Weights of a small GPT-style language model, trained from scratch on English Wikipedia.
Size: width 64, 2 heads of 64 (1 for keys and values).
Training: a variant of SOAP for these matrices, 87M tokens, 5924 steps.
Each number is 128 + 24 x the weight over its row's rms, rounded and kept within 0 to 255. Layers, rows and columns count from 0. Numbers have three digits each. The size before them is the row's rms in percent of the matrix's.

# gate: layer 6 MLP gate, 192x64, rms 0.54, rows 183-191, columns 0-63
# up: layer 6 MLP up, 192x64, rms 0.586, rows 183-191, columns 0-63
# down: layer 6 MLP down (transposed), 192x64, rms 0.562, rows 183-191, columns 0-63
gate183 100:126166109084147186147118113141154145090096135135154125175117095107117135120138106158117143144113126114123182130126131149098111167110088116169120141171139117150140143129115113110103108147173101
up183 094:131153147150138109146118138179121160105170109120121121130090128107148079152155121149152132127099155104128097159117082099154099126143138115158130099140153149112139178154112117108084158103104114
down183 095:120159124152170144161147178148189131114162131107134137099109138134141132115133120123169128117107110098164115164112103117140150132098184087125127116149138129154131109165148142068141135111140136
gate184 102:114055120108134141146108115118146159118174093116145072094142136074151129138118137109106130129111124137150142143130155095129131131132087130162138155104075124138137107125129160131094148131084121
up184 093:124164166166119161110150102109134078117106125139083130149126094130119107136107135175129132091130161094139122122150107113119103092098141176101142147156140130143110104114171114130149180133137140
down184 088:125114161113118141128105160124132138143149136091139134094123135131127071188099116149128113129117135154133146122143105092127089118083143122103128098109174105143165110136152169132139166154118073
gate185 114:117134141105132112135113163127114132157147079091132172157114110146106153116129113129140075106128103109159112116098124149143120160145118144105128164097079132091117167100116149169140146111093170
up185 104:132130122165137120172116129133117163100136135094108138144097104166146145136138105148148087086148082149158100171126095087142107115142121144105133103125111120123102133153132127119189130111092085
down185 106:107129114198140132140056140140139162116139080148131120158131102085119114122111093129141141108156116119091128155130149108141127089109144141141151153140137145126105125144158113144115148133174082
gate186 097:135116121097122102113092148144104143122113141077135121153150148130160099134111115114095142128116133124121145119140126102111091150136167141185133132148130139095166174122144130067133106090132189
up186 117:129123092115116121144120095147145132127069172160164114094155100112128148122117079137155139125138120126142137147132084148101141162142136075109181147147145123141087099101136155122102114146120143
down186 106:113082144177095177141100122128132115092116116153150051092144139141152146150111147128132099146094119123132135142136128111122142134095146119111124134168121144133133135104111127073125115161082114
gate187 093:121146127108107119067114128167134123152063102133072122173118138136154141140131170100129111149126112146091159118175088089105136155111160123148102117108125128140125114105127119111117141145145139
up187 090:110105147136142086154113114170087121133115151156114171115122105100125116161114155162157129161142103119109176130102094130094126141146102119120140147159141186153144100147142104120081117156132130
down187 088:121135155078113153120130140150135151130128100131118100127109120111113116091142186120133142126162149061094172145150151122136147146092138131110144124116147096114127108142078101111105115122179158
gate188 098:130142115124167153171123131117119102190131089130128144142076152142120118119139156077139083115099086131123123114144168112130105131139121158140070119144123132124103137091167150129145133142097142
up188 103:181130124114143138107103108151129119124108169141154118143138120129167154118146166119154125159135168101121133095137125143144069111088099059130161134155158133123145124133153124147093127087139128
down188 094:152127117157144143127134132117091129141123120096145232087126140132148162123146108143115120107128137151099116142140128161113093147114101125120117078116114155119094145106143160116127086094115128
gate189 086:091129188109159136145101140149149101140116093103106119132142104066144091131120139111095163134153082135140137134118111164091142128143116129134158117139091140144197137120128120140113125131150104
up189 079:141107094150109116138123126118098104127102111161127077180150142137129118135095103157173145157087160138149119126115208098126154117143138116142085116138137115136103115128161131123152124093138126
down189 091:118140121112121145126147114128151103119162098161177091131157156131197139098140179137131143123114175139140168108135107067131115141125142116152136134135146157127133117161100174123116101121136124
gate190 104:115177110135170067144109153146115124126108134114092171120124128120166117099136112149112105142148151116082127171129161157124161129107157130107102169135165131174119130149136127108094149138140140
up190 101:108132086147164104147113138145102106124134138126085116116151168132143074100127121105135122118139115114150112143101133121163122100132127097135124111142152096181136135097153139166116169160108194
down190 101:123102156123135154146092156087123179105140155112101101101105177130125123144130082117147167091133119163140118153097160109107112127133163094141154135110132151173147097143135171146126120118133118
gate191 103:135135112141172114111128103107157119142104062094120137136100124106156108104157103128162114154122160156132125100177151097121101156127126113108108167110118131127144143101157183146120125157142091
up191 120:129087144142114129126137118106132121100141108113123161113134101138120124147091130128118124178131132177125135129107147131070180136136131140113126173099131097161089095111148093095085120185127132
down191 110:125126130149066151135141093122135171088115107112124145113088102144148113117125093111121149146097146099089096086125164137118162123115144153148127122163119152168149170140147123120148133162164114